config.yaml
n_layer: 12
d_model: 256
n_head: 3
n_kv_head: 3
head_dim: 64
d_mlp: 704
vocab_size: 8192
activation: "geglu"
norm: "rmsnorm"
norm_place: "peri"
norm_eps: 1e-06
positions: "rope"
rope_base: 41400.0
rope_fraction: 1.0
qk_norm: false
attn_scale: 0.125
bias: "none"
tie_embeddings: false
parallel_block: false
extras: ["capped logits"]
init: "normal"
init_std_qkv: 0.0303
init_std_o: 0.00713
init_std_up: 0.0303
init_std_down: 0.00372
optimizer: "muon_variant"
lr: 0.00712
lr_mult_o: 4.0
lr_mult_down: 1.5
beta1: 0.93
lr_head: 0.0049
grad_clip: 1.0
warmup_steps: 200
schedule: "wsd"
decay_fraction: 0.896
decay_shape: "linear"
final_lr_fraction: 0.0
batch_tokens: 32768
seq_len: 512
doc_mask: true
train_tokens: 213600000
steps: 6519
dataset: "wikipedia_en"
Each number is 128 + 24 x the weight over its row's rms, rounded and kept within 0 to 255. Layers, rows and columns count from 0. The size above them is the row's rms in percent of the matrix's.

# layer 3 MLP down, 256x704, rms 0.081, rows 0-199, columns 672-703
size [101  96  96  99 106  99  99 100 102  97  97  98 100  98 101  99  97 100  99 101 102 102  99  99 102 107 108  97 100  99 101 100  98  95  96 101 100 100  99  98  98  98 103  99  95  98  98  98  96 101 101  95 108  98  99  95 100  95  97  97  97  97  97 101  99  99  97  98 154  98 101  98  98 100 102  99  99 102 100 101  95  97  97 100  99  99  93 100  98 101 147 106 103 100  98  98 100  97 100  98  95  95 101  98  98  99 101  99  98 100 100  96 101 103 102  98 100  95 121 102 102  99  94  96 102 103  98  98 100  99  97 102 100  97  98 100 101 103 101  97 100  90 102 102 100  97 102 103  96  98 101  97  97  98 108  98  93 101  94  99  93  97 101  99 101  99 100 101 103  96  99 101  99  97  96 100 102 101 106 102  98  99 101  99 100 102 102  97 102  96  98  98 100  97  97 106  99  99  98 102]
[[119 115 112 132 151  86 131 124 101  80 124 120 125 153 153 145  60 131 119 136 110 131 154 126 109 141 134 172  85 128 137 111]
 [137 179 168 123 101 177 125  94 113 137 108  84  97  99 117 109 130 125 113  93 142 136 154 150 126  97 107 137 129 136 166 148]
 [149 169 113  86 174 113 113 176 130 130 165 108 186 163 135 161 113 129 109 114 140 131 138 178 132 118 139 124  98 142 136 137]
 [ 79 150 143 152 111 155 115  87 187 132 111 120 127  90 119 137 156  97 142 110  82 161  81  82 128 123 149 159 102 116 115 136]
 [ 92 156  64 137 133 113 139 108 166 129 137 113  70 126 155 131 130  98 130 128 139 139 118 119 119 149 149 100 102 118 107 145]
 [187 111 125 126 143 133 119 164 121 127 119 121 106 153 122 139 140 138 158 163  93 125 168  87 121 126  96 181 145 132 136 116]
 [ 79 149 115 116 128  76 165 128 128 147 150 106 156 161 146 119 133 120 116 124 173 149 156 170 132  94  81 167 138 130 152 148]
 [156 105 132 120  91 103  91  97 130 104  86 171 115 105 121 125 156 141  83 112 155 153 132  90 148 126 170  89 120 142 181 131]
 [125 157  92 115 127 134 111 141  97  92 120 102 105 144 122 118 130 108 129 105 131 133 157 115 127 149 164  98 102 136 130 124]
 [ 91  94 108 126 130 146 134  94 146 141 116 159 108 134 117 153 138 124 120 130 181 139 118 125 189 132 152 109 109 117 100 125]
 [115 113 173 136 125 108  98 146 111 155 104 130 114 182 148 132 125 121 106 134 103 115 138 105 136 140 128 115 121 138 121 114]
 [ 95 128 123 128 144 146 153 176 125 151 160  95 148 152 123 116 127 101 151 105 121 132 118 109 142 137 134  69 151 117 115 135]
 [132 113 134 150 110 145 119 134 165 138 125 163 111 121 141 132  90 148 105 150 102 121 136 104 117 115 121 149 151 146  80  96]
 [ 94 179 133 167  95 168 100 148 154 145  90 124 115  69 131 144 109 154 133 152 114 164  69 137 120 130 109 141 134 168 103  98]
 [125 149 136 130 151 164 132 148 139 124  89 132 152 129 136  78 130  86 163 165 139 108 126 155 160 109 125 127 121 118 112 143]
 [125  84 129 160 133  97 106 143 133 147 139 139 146 132 122 146 145 107 124 182 118 115 147 173 131 147 125 137 142 133 110 150]
 [141 115 132 131 174 154 169 108 166 128 149 115  89 157 178 125 134 105 157 155 102 153 133 116 126  92 130 159 109 116 107 136]
 [166 110 122 113 117 155 191 147 120 128 186 128 163 115 145 180 113 144 118  92 127 125 135 150 139 158 132 150 127 114  87 116]
 [100 127 158 131 144 149 119 141 136 148 156 169 131 128 109 162 100 128 137 122 134 103  84 104  99 124 145 121 142 146  94 117]
 [112 124 136 159  74 140 121 131  95 135 105  88 131 130 130 123 164 126 118 121 162 115 144 142 117 108  87 161 126 129 116  99]
 [115 100 131 118 110 148 162 127 120 128 156 146 123 177 112 142  94 104 155 111 142 125 111  78 132 126 120 122 109 144  84 146]
 [100 108 140 118 100 139 183  57  80 186 144 156 157 128 142 160 137 152 110 100 106 107 171 156 133 120  87 133 141 118 150 146]
 [179 111 108 150 121 123 176 110 136 159 128 118 127 146 111 122 146 131 139 126 108 156 157  87 112 117  75 152 147 123 159 115]
 [124 128 112  68 137 113  86 113 119 114 156 108 131 157 112 151 130 114  91 121 110 108 163 153 154 126 162  85 114 145 140  84]
 [148 107  78 154 134  94 170 124 100 119 102  85 100 104 136 149 155 152 101 109 150 168 158 124 101 114 169 102  93 103  82 125]
 [114 116 121 139 104 116 128 108 133 118  89 129 168 104 117 111  87 116 130 146 142 123 111  82 147 152 113  89 136 158 124 113]
 [144 106 148 107 136 146 115 149 175 143 139 159 114 157  93 126  95  83 130 111 114 118 124 102 134 159 131 149 148 193 136 121]
 [141 161 161 163 112 150 132 122  94 123 158 116 143  88 116 151 124 139 150 109 155 135 102 157 143 131 125 144 120 124 133  86]
 [104 132 137 112 148  87 123 139 152 118 116  90 101 143 126 107 110 119 166 145 110 115 136 116 100 120 126 134 111 141  93 128]
 [113 120 145 125 122  69 117 150 141 143 159 157 106 171 163 118  95 114 132 152  59 151 126 111 104 130  92 150 153 115 127 136]
 [127 130 125  98  91  98  92 149 107 125 166 142 144 107 119 134 130 120 158 120 110 140 108 139 140 123 155 141 133 149 138  74]
 [152 131 128  99 117 125 117  91 111 146 124 106 185 142  79 120 137 183 117 160 137  95 138 131 166 125 101 139 135 129 116 169]
 [157  61 158 101 113 153 127 139 130 139 147  85 156 182 136 116 118 112  98 114 100  85  73 102  72 144 122 143 136 158 143 143]
 [116 110 109  96 112 102 123 146 108 184 184 154 121  99 156 152 139 120 109 168 138 154 147 123  98 139 116  84  94 168 117 140]
 [ 93 133 105 143 135 112  74 124 121  92 124 154 193 112  62 132 100 172 184  91 177  97 134 128 118 158 194 142  86 152 104  82]
 [ 84 149 124 194 105 146 146 167 137 126 113 142 133 111 123 165 138 132 107  99 156 134  94 148 119 118  95 130  97  97 173 190]
 [130  57 185 174 114 147 116  56 160 118 125 131 103  99 104 112 139 137 114 147 187 127 137 142 138 121 154 150 124 114 124 126]
 [142  87 129 136 117 127 131 113 105 114 115 138 109 122 166 137 120  84 105 148 134 153 135 133 131 135 143 147 166 120 106 152]
 [169 115 116 139 135 149 168  90 109 144 112 155 131 151 195 144 157 121 128 129  99 119 117 148 147  96 140  86 130 134 121  95]
 [110 137 160 119 119 115 140  96 137  99  84 136 119 139 111  98 107 148 108 101 131  99 109 132 104 101 111 177  98 141 121 123]
 [ 83 126 153 125 154 153  84 131 112 119 145  75 135 146 126 142 138 100 179 119  91 147 146 125 138 112 151  95 109 133 123 134]
 [159 165 133 128 114 140 170 126 127 129 115 137 142 127 131 112 138 133 102  83 134 142 153  89 188 166 134 137  98 109 115 128]
 [105 117  80 103 107 151 100  89 135 163 199 100 143 126 132 149 108 129 146  97 141  41 113 132 135  96 132 178 140 146 163 175]
 [132 205 137 149 101 138 100 156 117 103 138 145 148 143 114 121 138 127 159 132 107 129 155 129 128 197 140 122 157 173 133  85]
 [135  62 129 186  98 122 152 192 129  88 166 130  84 150 144  96 146  96 108 131  98 153 112 135 105 111 127 143 148 127 127 127]
 [105  99  98 128 122  69 115 147 106 130 142 126 133 163 135 166 154  56 153 107 130 133 125 149 164 155 127 146 149 121 145 168]
 [165 119 143 126 113 124  79 143 138 137 116 143 161 110 106 145 148 127 119 118 101 116 176 139 139 127 148  90 105 111 136 130]
 [116 125 151  97 124 107 111 164 144 138  91 169 103  91 132 126 123 135 148 125 104 113  82 151 133 113 103 120 152  78 125 139]
 [122 139 122 118 170 114 132 155 151 121 129 145 121 158  96 125 132 158  53 155 130  98 115 134 155 164 142 138  66 126 211 124]
 [145 103 143 114 132 132 133 145  99 137 158 128  78 104 145 146 137 113 136 155 123 111 107 100 154 126 150  88 131 135 164 106]
 [ 99 116 132  98 113 155 167 119 152 143 108 148 100 119 143 135 140 175 101 106 102 132 145 130 125 135 144 130 104 123 128 156]
 [123 151 111 148 144 152 147 133 137 138 123 183 145 151 138 124 123 121 182 142 146 136 125  91 111 148 102  90 139 103 106 149]
 [ 97 143 105 136  87 144 134 135 120  98 153 164 150 122 125  85 143 121  97 131 158  92 145 142 139 113 114 127 114 148  87 124]
 [136 125  98 145 101 105 140 104 144 130 132 167 141 146 121 129 111 143 102 131 106 150 152 106 149 137 139 124 134 138 137  88]
 [125 122 124 161 111 110 140 129  61 124 134 166 131 144 125 133  87 133 118 138 170 131  72 151  97 159 112 133 117 161 120 125]
 [169 145 123 113 149 149 108 143  91 124 101 163 114 166 109  84 155 149  72 148  66 111  99 150 160 133 126 127  92 123 115 142]
 [134 139 145 161  84 159 131 131 116 136 151  81 138 104 140 120 130 112 134 121 131 117 101 155 139 148 172 119 104 135 108 118]
 [131 117 136 164 166 115 132 113 129 130 125 132  82 123 103 137 123 105  95 111 110 109  87  92 137 131 155 142 131 134 157 161]
 [160 129 120 117 176 111 145 158 156 114 124 100 107 198 143  95 166 129 111 135 132 153 117 137 145 137 129 143 141 169 128  96]
 [122 131 149 150 125 130 138 142  99 116 120 127 185  80 115 158 144  56 121 140 143 139 152 183 124 112 126 137 118 141 116 124]
 [110 140 111 103 134 141 113 109 151 117 101 195 135 147 177 147 118 133 178 123 128 188 122 148 138 157 111 108 144 115 131  80]
 [115 118 160 156 158 121 110 113 130 129 125  36 133 103 148 139  63 125 130 103 102 146 136 147 158 127 162 122 114 121  89 111]
 [145 140 130 144  63 121 161 101 120 110 132  88 155 149 135  80 170 141 127 106 129 131 132  90 145  98 124 137  95 144 131 147]
 [100 136 126 107 142 162 130 125  96  94 125 156 103 164 128 126 103 110 111 131 141 136 132 113 152 121 133 136 162 131 119  92]
 [101 132 117 125 146 170 110  94 148 161 132 115 140 117 135 100 110 146 143  96 129 115 105 146 135  93 142 122 135 124  96 143]
 [123 144  92  98  85 120 136 150 137 139 142 123 101 134 115 110 157 119 156 106 153 104 106 127 123 124 111  89 145 134  82 118]
 [199 140 122 156 116 138 140 117 125 121 103 111  95 112 123 144 129 158 197 127 162 123 134 163  68 140 117 126 108 126 142 164]
 [160 190 149  99 138 118 161 159 116 169  98 116 107 146 166 146 136 115 131 133 132 160 111 101 122 104 146 120 100 114 147  84]
 [123  93  88 131 128 117 116 114 106 124 133 141 147  92 130 165  80 100 139 151 152 145 133 150 124 173 139 109 127 135 157 125]
 [114 176  70 120 111 124  67 128  92 133 150 107 129 157 171 162 135  97 122 100 119  99 123 131 124 133 174 124 156 117 130  98]
 [105 140 177 123  82 164 116 146 143 155 144 127 125 169  99 128 144 107 150 137 134 123 142  89 146 112 114 166 124 133 133 116]
 [137 128 142 122 149 136 155 153 116 124 131 125 114 106  94 150 161 117  78 121 115 133 150 108 136 131 132 121 109 141 140 124]
 [133  97 149 110 155 157 112 175 119 186 144 158 116 140 118 129 141 119 133 137 124 159 151 151 146 129 125 118 138 133  96 158]
 [140 140 112 124 114 149 142 145 111 114 110 105 115  78 154  85  98  64 147 134 120 162  84 133 113  69 134  92 134 112 145 143]
 [137 126  96 161 153  72 105 138  94 131 118 109 115 119 152 164 144 145 137 136 160 138  74 110 122 120  99 106 135 133 104  91]
 [121 135 115 141 119 158  77 121 117 111 133 135 142 139 137 111 151 136 132 126 107 157 111 138 116 114 137 163 139 139 112  74]
 [150 140 139  86 162 112 132 140 149 108  98 149 140 170  82 155 125 125 128 124  84 143 154 108 140 119 154 134 113 117 120 125]
 [ 66 134 141 140 111 122 121 113 140 144 111 128 144 124 144 172 136 134 146 172 108 153 129 149 154 126  90 178 111 133 153 151]
 [101 131 117 161 120 137 116 101 138 145 120 171 147 154 116 129 156 174 122 144 143 106 178 125 124 127 133 145  88 130 123 105]
 [122  89 141 137 144 129 140 151 142 114  97 142 143 133 140 111 136 120 137 117 138 107 152  98 146 105 157 142 130 170 140 137]
 [ 99 135  79 153 182  85 162 111 103 129 166 131 133 115 143 107 105 124 136 133 173 113 133 101 122  99 151 132 146 151 130 162]
 [102 140 127 141 159 144 115 101 115 115 155 107 106 119 123 132 152 131 125 143  76 137 114 138 118 159 150 129 137 150 127 113]
 [120  81 123 164 107 104 168 183 139 149 117  94 111 103 109 128 130  84 108 151 146 117 144  85 117 144 136 105 136 118 130 117]
 [154 102  97 115 133 120 133 177 154 138 115 177 148 151 123 153 174  54  76 104 152 121 150 103 123 130 154  93 133 132 122 137]
 [177  96 110 105 101 128 129 121 132  89 145 139 104  96 128 142 134 148 118 110 155 106 127  85  70 106 136 133 115 145 141 106]
 [142  85 140 115 135 153 139  81 153 167 129 114 127 121 150 113 121 198  92 160 125 120  71 144 127 135 152 126 158 125 115 148]
 [112 141 128  96 174 120 148 123 119  69 117 123 110  77 120 144 155  89 152 156 123 127 149 123 128 156 103 126 103 137 124 127]
 [175 124  65 127 141 130 113 163 118 149 108 143 168  91 142  90 107 155 144 116 106 103 141 152 121 143 185 170 117 134 122 149]
 [139 143 130 133  66 130 117 174 141 152 144 131 141  98 135 115  86 180 126 127 165 104  98 143  85 150 149  91 150 137 182 152]
 [139 131 128 125 144 173 159  94 124  96 127 107  97 155 142 154 176 109 149 128 130 155  90 140 124 119  81  98 164 108 129  66]
 [ 73 122 111 137 172  76 137 162 128 117 199 147 134 115 131 132 134 120 122 161 125  78 142 119 118 178 142 155  91 121 134 160]
 [131 138 204 104 123 111 105  96 120  85 114 142 122 165 117 145 111 157 127 145 126 134 131 129 111 152 166 130  91 145 123 162]
 [138 118 141 129 179 103 138 133 129 139 156 108 131 162 155 149 150 168 159 134  91 165 135 130 144 118 127  96  76 142  95 119]
 [137 153 136  73 120 131 178 160 146 125 103 126 133 130 118 113 152 147 122 106 154 121  98 165 136 104 132 165 117 122 114 128]
 [127 124 136 146 118 136 123 117 112  81 110 132 123 165 133 124 100 110 111 172 151 131 118 156 145 126 125  91 159 126 120 141]
 [ 83 117  97  76  79 138 147 131 147 161 125  67 103  57 147 132 131 129 112 182 145 146 109 145 164 111 122 126  97 104 125 106]
 [167 130 134 104  85 133 161 144 106 121  97 164 133 104 125 148 131 112 128 113  97 153 139 129 147 135 115 136 129 145 129  81]
 [108 101 112 101 106  80 113 109 156  96 149 162 194 135 125 127 162 109 155 184  91 100 110  87 123 153 116 127 135 152 155 128]
 [147 140 115 133  80 126 153 105 155 166 117 144 131 174 146 126 157 139 129 124 117 141 119 148 139  92 125 115  98 131 122 119]
 [147 103 107 136  99 123 134 129 105 142 154  99 144 119 165 144 139 155 122  89 115 100 129 161 122 141  69 140 139 118 109 128]
 [138  81 104 111 121 131 150 114 123 120  99 124 102 133 134 190 118 130  93 126  91 130 126 116  91 108 128 125 131 164 179 123]
 [119 129 157 141 125 128 126 121 119  74  77 117  64  97 132  69 120 133 122 119 134 120 151 155 116 121 103  98 131 120 150 104]
 [116 130 120 143 112 132 137 174 121 142 130  91 107 160 132 122 142 117 112 112 117 132 178 144 141 132 108 162 118 123 122 143]
 [170 136 134 141 110  93 115 181 154 136 105 102 100 120  95 136 110 108 106 110 147 178 169 133 128 146 136 121 180 144 145 137]
 [159 103 149 112 126 121 110 139 113 127 126 114 147 155 151 144 134 153  92 152 154 106 143 100 166 145 121 108 125 132  91 143]
 [148 159  90 122 113 133  92 131 125  86 143 128 132 135  99 150 145 149 112 148 112 172  98 103 154 125 114 115 124 123 153 129]
 [186 132 125 111 127 122 172 135 126  97 134  92 119 145 125 116  87 112 167 152 135 153 161 153 130 137 150 123 105 115 105 113]
 [111 100 128 123 109 147  78 107 148 133 127 144  73 106 112 152 150 157 115 119 133 160 225 165 150 131 123 144  98 119 113 140]
 [116 127 135 143 140  85 124  96 139 139 102 139 110  95 119  75 140 139 119 101 174 128 166 162  98 103 110  95 162 116 132 126]
 [149 136 153 159 112 100 149 140 137 125 133 102  95 140 142 142 135  84 110 126 126  92 123 102 120 114 150  77 135 129 123 150]
 [130  88 122 148 142 115 146  92 127 130 145 100 101 112  90 123 158 119 156 121 129 136 136 164 129 102 107 139 144 127 145 104]
 [134 166 143 159 102 100  99  84 107 145 140 141 138  98 129 164  99 161 124  85 139  66 157 137 118 156 115 107 142 159 131 134]
 [ 88 102 101 116 111 142 114 160 114 139 139 135 148 146 158 157 150 129 134 151 145 121  98 107 131 133 153 158 114 143 158 147]
 [132 107 140 171  67 149 122 122 137 113 130 142 102  95 137 130 119 138 179 138  95 115 150 126 120 122 123 165 133 160 144 133]
 [157 143  83 128 137 107 149  97 146 105 118 144 137 146  96  99 107 117  98 131 163 143 163 136 104 103 126 179 142 136 149 111]
 [110 143 143  87 128 104 107 117 126 141 104 132 130 164 131  90 109 186 116 130 109  96  59 149 145 106 116 204 148 112 130 131]
 [109 102 171 114 140 100 153 128 134 149  70 114 123 158 154 161  99 118  95 155 126 107 125 191 137 138 138 143 146 140 143 177]
 [127 106 115 129 109 106 167 139 128 135 130 133 142 101 114 141 172 171 124 116 133 159 128 119 138 103 151 120 100 111 123 124]
 [106 130 139 138 117 158 158  92 147 119 124 163 105 118 151 129 112 128 101 149 121 111 195 109 160 105 113 175 130  82  65 167]
 [121 129  91 128 144 168 108 152 128 132 134 158 169 132 124 128 131 147 163 150 103 101 144 160 146 105 119 120 154  99 119 125]
 [106 156 130 118 108 123 118 121 104 130 101 115 127 165 125  83  83 127 143 103 130 123 162 137 113 129 112 145 128  81 102 118]
 [125 162  70 103 126 122 172 131 106 128  80 146 129 100 144 124 121 101 119 149 163 137 162 138 142 112 123  83 121 138 100 119]
 [109 101 159 165  93 166 114 108 168 112 107 166  86 125 146  78 123 115 133 185 118 153 128 138 137 110 148 159 151 102  96 151]
 [160 107 129 126 165 145 156 107  93 109 170  81 101 111 106 165 130 102  84 138 167 178 164 129 102 122 119 149 135 100 142 172]
 [147 156 114 130 163 106 156 144 138 134 167  75 123 147 124 149 131 134 124 125 107 110 127 120 113 127  98 115 132 123 111 166]
 [132 144 126 119 105 137 118 193 129 145 136 120 147 176 147 116 117 147 169 102 139 138 101 140 129 124 146  51 133 112 139 126]
 [107 149 128  82 115  91 120 146 160 107 119  99 128 168 168 168 169 161 131 114 116 100 136 135  95 116  98 116 164  88 128  92]
 [ 93 150 168 148 134 136 112 136 145 165 118  97  80 113 132 165 112  63 161  59 131 144 134 110 158 150 101 141 114 133 108 131]
 [138 137 106 140 132 100 136  97 158  84 122 122 165 159 116 101 132 150 136 126 130 126 126 133  98 140 114 152 195 118 140 118]
 [108  59 125  97 122 120 138 125 155 135 136 123 130 116 106 126 160 142 109 105 136 155 117 104 130 136 119 114 130 108 165 101]
 [100 193  89 129 117  73 122  95 116  82 112 122 148  95 138 134 106 149 164 135 120 113 131 144 126 127 143 163  91 126 140 107]
 [164 140 121 164 159 157 143 141 107  79 140 130 132 135 115 169 159 124 124  81 140 149 152 143 154 116 152 146 150 132 102 150]
 [133 122 137 172 140 130  92 158  80 106 138 142 103 148 126 132 137 166 151 157 172  99 141  83 102 138 109 139 113 125 137  74]
 [114 143 139 106 107 140 126 172 111 170 126 135 106  92 123 121 103 127 121 158 171 161 123 151 119 135 147  70 118 132 131 144]
 [117 138 113 104 113 144 101 142 110 146 146 110  92 161 144 139 127 136 163 152 127 127 176 139 127 106  93 189 133 148 139 103]
 [ 82  94 126 139 121 164  97 144 143 166  99 106 159  80 111 130 100 116 105 199 142 119 153  91 127 144 111 125 109 134  88 128]
 [133 128 115 143 109  61 140  67 123  98 118 133 137 103 136 170 153 132  94 111 132 140 181 122 109 137 112 133 119 111 117 141]
 [ 98 132 155 114  89 145 144 192 147 115 159 125 119 141 121 138 144 167 131 101 122 159  95 130  99 107 117  91 126 114 123 141]
 [161 132 143 110 103 131 177 159 106 141 137 122  93 148 155 142 170 150 106 155  88  73 141 107 152 129 125 112 115 161 107 105]
 [ 97 148 159 146 154 151 152  94 109  79  76 135 151 153 135 138 137  89 146 130 154 126 150 143 136 111 112 108  92 158 120 115]
 [132 187  64 118 155 162 122  92 114 174 146  89 145 150  76 138 102 143 117 144 117 115 161  93 109 109 138 136  94 133 121 103]
 [127 152 128 146 128 131  94 151 170 123 119 136 127 127 119 130 128  81 165 136 138 106 140 115 154 150 117 119  98 149 170 146]
 [141  80 109 149  96 135 144 117 130 116 144 133 104 112 113 153 122 145 169 129 106 132 124 125 133 122 152 111 162 103 135 136]
 [123 151 104 131 113 128 160  95 134 122 156 144 140 176 116 130 143 155 137  97 123  96 165 145 104 129 129 104  76  89 112 130]
 [127 177 161 145  96 128 126 145  94 130 132 125 152 102 135 162 133  76 146 108 141 139 135  72 112 129  82  98 147 149  84  80]
 [144 142 102 128  86 149 128 142 132 100 152 103  90 121 167 101 138 159 142 155 107 111 118 139 125 135 109 128 161 137  89 141]
 [127 102 106 100 121 171 153 103 117 137 118 140  86 146 132 123  67 152 103 166  82 134  95 103 137 109 114 173  98 180 150 165]
 [148 109 145 108  45 122 144 130 130 123 158 102 174 101 128 130 120 121 144 144 144 110 159 111 143 159 134 170  95 147 118  87]
 [146 138 145 129 139 123 126 119 144 131 170 169 129 135 155 163 161  92 140 123 136 133 164 123 104 145 111 126 144 125 123 114]
 [150 124 126 120 144 115 167 134 150  94 117 147 111 160 125 123 133 110 169 103 137 129 122 104 116 134 101 150 155 128 159  90]
 [146  94 154 100 107 140 124 175 129 155 180 149 119 111 163 134 151 109  91 143 145 119 153 161 146 138 110 161  97  76 142 109]
 [142 125 145 151 121 107 110  79 101 139 107 155 134 155 133 150 139 120 169  85 114 115 135 119 104 130  91 160  89 166 112 139]
 [114 131 143 123 178 154 133 144 109 107 142 125 118 122 129 132 139 103 115 135 145 146 120 116 100 124 136 109 144 150 146 157]
 [138 127 141 106 153 123 146 104 152 160 145 115  67 132 148 102 142 187 138 117 162 154 111  95 127 118 138 107 112 112 148 119]
 [102 131 108 131  93 120 129 110 109 154 165 148 128 123 105  99 153 139 164 136 122 172 135 140 156 110 141 125  66 131 130 130]
 [117 127 147 156 142 106 119  94  88 187 108 133  96 136 138 179 152 153 113  99 101 159 101 129 167 129  98 109 166 110 165 142]
 [138 135 118 175 143 115 138  83 102 132  85 142  97 154 166 128 108 138 180 127 123 112 120 135 130  83 138 108 136 106 126 156]
 [174 121 130 136 149 111 129 112 106 124 127 133 128 111 113 125 101 122 125 135 161 166 133 132 163 132 127  94 130 125 166 125]
 [109 121 136 136  98 147 126 126 157  93  97 123 132 117  97 137 129  68 149 123 130  79 136 143  98 128 113 125 143 163 153 110]
 [121 129 113 159 158 120 108 140 112 122 114 114 125  89  98 119 151 155 129 132 126 108 129 157 106 144 156 123 136  84  95 137]
 [141 126 107 102 141 151 136 140 128 160 162 108 123 117 142  76  95 101 135 162  79 126 123  86 131 134 110 143  75 156 131 120]
 [103 158 122 126 128 107 136 125 132 131 134 153 148 166  99 152 144  96 134  92 127 115 151 113 127 126 121 151 106 131 149 111]
 [161 133 127 110 120  85 132 117 148 131 107 123 121 138 116 134 106 122 143 110 167 110 153 140 110 171 106 132 166 170 150 103]
 [124  76 101 117 164  95  99 128 134 135 180 132 120 116 106 145 133 127 152 124 127 134  88 119  94 106  95 113 129 139 125  84]
 [152 127 129  99 131 134 173 129  92 141 120 134  89  85 162 134 148 129 156 144 112 171 154 118 117 117 114 132 127  78 146 127]
 [147 119 146 140  85 159 122 102  91 110 164 102  86 141 124 138 125 109 150 157 112  79 148  97 123 133 154 109 100 136 111  84]
 [137 115  83 134 130 126  82 141 119 122 161 150 142 160 126 133  94 162 124 111 106 116 157 139 123 130 203 149 124 141 130 116]
 [156 123 131 155 116 100 113 130 110 143 133 122  96 114 120 152 121 174 110 115 123 135 109 169 121 134 108 130 161 186 122 100]
 [162 137 126 164 133 135 125 160  81 104  85 128 115 125 114 141 106  90 117 171 101 119 104 151 163  94 139 128 123 116 137 127]
 [152 143 170 115 146 121 123 134 126 117 154 118 142 129 111 146 143 133 120 159 126 160 116 143 149 135 112 143 117 115 131  75]
 [124 101 128 147  81  98 122 131 151 112 150 106 121 116 109 145 188 120 133 109 162 141 173 100 117 130 109 158 113 116 157 140]
 [157 126 173 130 125 103 114 164 138 178 155 145 161 140 111 103 144 142  99  93 123 102 110 110 122 124 122 141 106 185 136 164]
 [152 107 154 109 125 142 142 117 120 163 144 143 102 149 143 109 160 104 142 124 113 107 132 131 130 148 140 124 161 146 103  98]
 [115 135 110 152 165 143  99 142 106 116 150 137 145 120 114 133 140 124 180  96 141 130 160 169 158 120 129 101 166 113 104 130]
 [132 120 183 158 112 115 132  92 102  89 141 112 127 151 161 114  89 146 128 109 125 153 136 157 117 147 100 162  85 117 128 183]
 [133 129 140 110 110 113 102  79 118 102 114  83 111 146 138 145 122 130 134 132 151 114 169 164  79 133 115  96 136 110 141 152]
 [120 112  96 128 130  99  89  95  92  98 150 112 153 146 122 164 123 134 127  84 118 137 100 140 150 135  94 128 135 150 134 150]
 [129 154 143 130 151 128 112 137 115 175 118 172  89 180 157 146 117 164 123 106 107 126 115 110 141 130 169 125  77 138 130 139]
 [126 138  95 146 131  99 180 195 156 120 126 146 128 133 134 111 118 137 112 115 159 160 126 154 131 151 177 157 165 129 160 159]
 [ 57 124 124 153 142  97 157 138 125 109 133 129 138 116 160 170 113  86  88 122 126 182 120  93 115 120 141 155 129 144 179  92]
 [103 134 107 127 113 128 133 130 130 112 141 118 151 152 126 186 143 117 144 183 103 151 133 129 114 104 164 127  78 118 109 166]
 [155 141 122 104 156 103 116 126 150 117 126  88  78  99 127 116 122 156  96 153 131 132 157 127 146 141 186 120 139 121 106  91]
 [132 131 124 134 126 121 107 114 170  95 155 112 149 125 105 121 113 126  41  93 130 119 121 135 143 103  94  98 129 111 156 120]
 [150 141  95 132 132 144 129  94 113  85 110 154 128 135 117 128 149 161 126  87 104 119 159 139 150 110  76 155 103 125 136  54]
 [125 161 139 155 128  84 168 118 100 110 101 140 130 165 119 111 120 116 163 114 115 140 128 136 128 101 100 118 186 131 149  96]
 [144 146 130 130 149 144  80 140 115 118 115 144 166 123 117 114 121 149 148 129 157  80 149 113  88 136 131 146 127 152 132  90]
 [112 114 129 142 161 116  86  85 116  83 101 105 100 150 126 128 141 129 130 160 130 153 105  80 116 140 149 120 120 126 124 128]
 [ 78 140 118 118 149 125 104 133 115 134 147 114 171 128 108 134 129 149 124  94 138 122 127  98 121 134 130  83 149 131 144  87]
 [150 145 131 101 129 124 136 159 110 134 154 129 149 164 145 129 125 114  80 149 102 159 138 120 102 149 135 141 121 135 146  83]
 [155 110 115 137  83 172  95 121 158 116 115 104 147 139 134 113 159 140 129 141 126 127 185 106 163 161 155 119 131 131 147 124]
 [123 104 124 130 105 141 114 158 134 121 128 138 135 144 165  80 141 116 122  85 115 148 136 133 132  97 156 129  98  93 167 151]
 [134  78  95 134 144 108 140 116 171 124 140 138 144 150 119 142 143 145  95 113 128 125 143 101 127 122 119 157 139 106 108 131]
 [143 147 152 119 104 183  75 118 153 140 127  79 149 169 101 105 139 142 141 138 164  98 145  91 149 170 180 135 134 136 110 124]
 [142 106 126 112  91 121 141 142 126 130 106 112 191 138 155  66 151 115 128 114 101 127 102 142 112 133 103 179 158 120 134 102]
 [145 121 107  99 149 122 154 150 144 113 162 161 130  97 136 132 105 132 127 132 120 149 128 127 153  94  87 152 147 135 136 123]
 [157 147 120 153 128 142 117 140 172  94 126 121 193  85 155 138  96 115 138 131 119 151 167 158 129 145  94  85  95 124 141 112]
 [145 143 110 136 108 104 146 117 104 116 137 125 124 121 134 133 105 100 143  84 162 171 112 117 120 123 116 126 136 128 126 118]
 [137  81 149 118 106 131 175 152 117 157 123 142  77 114 182 110 105  98 142 150  97  69 162 124  93 138 125 154 159 146 123 151]
 [184 101  72 122 165 127 122 106 132 128 135 138 116 170  92  96  97  87 125 160 104 120 161 150 166 145 136 134 111 144 151 122]
 [102 163 192 121 128 138 124 130 138 150 118 144 139 104 156 147 143 176 125 195 149 103 129 181 104 136 138 133 153 149 194 108]]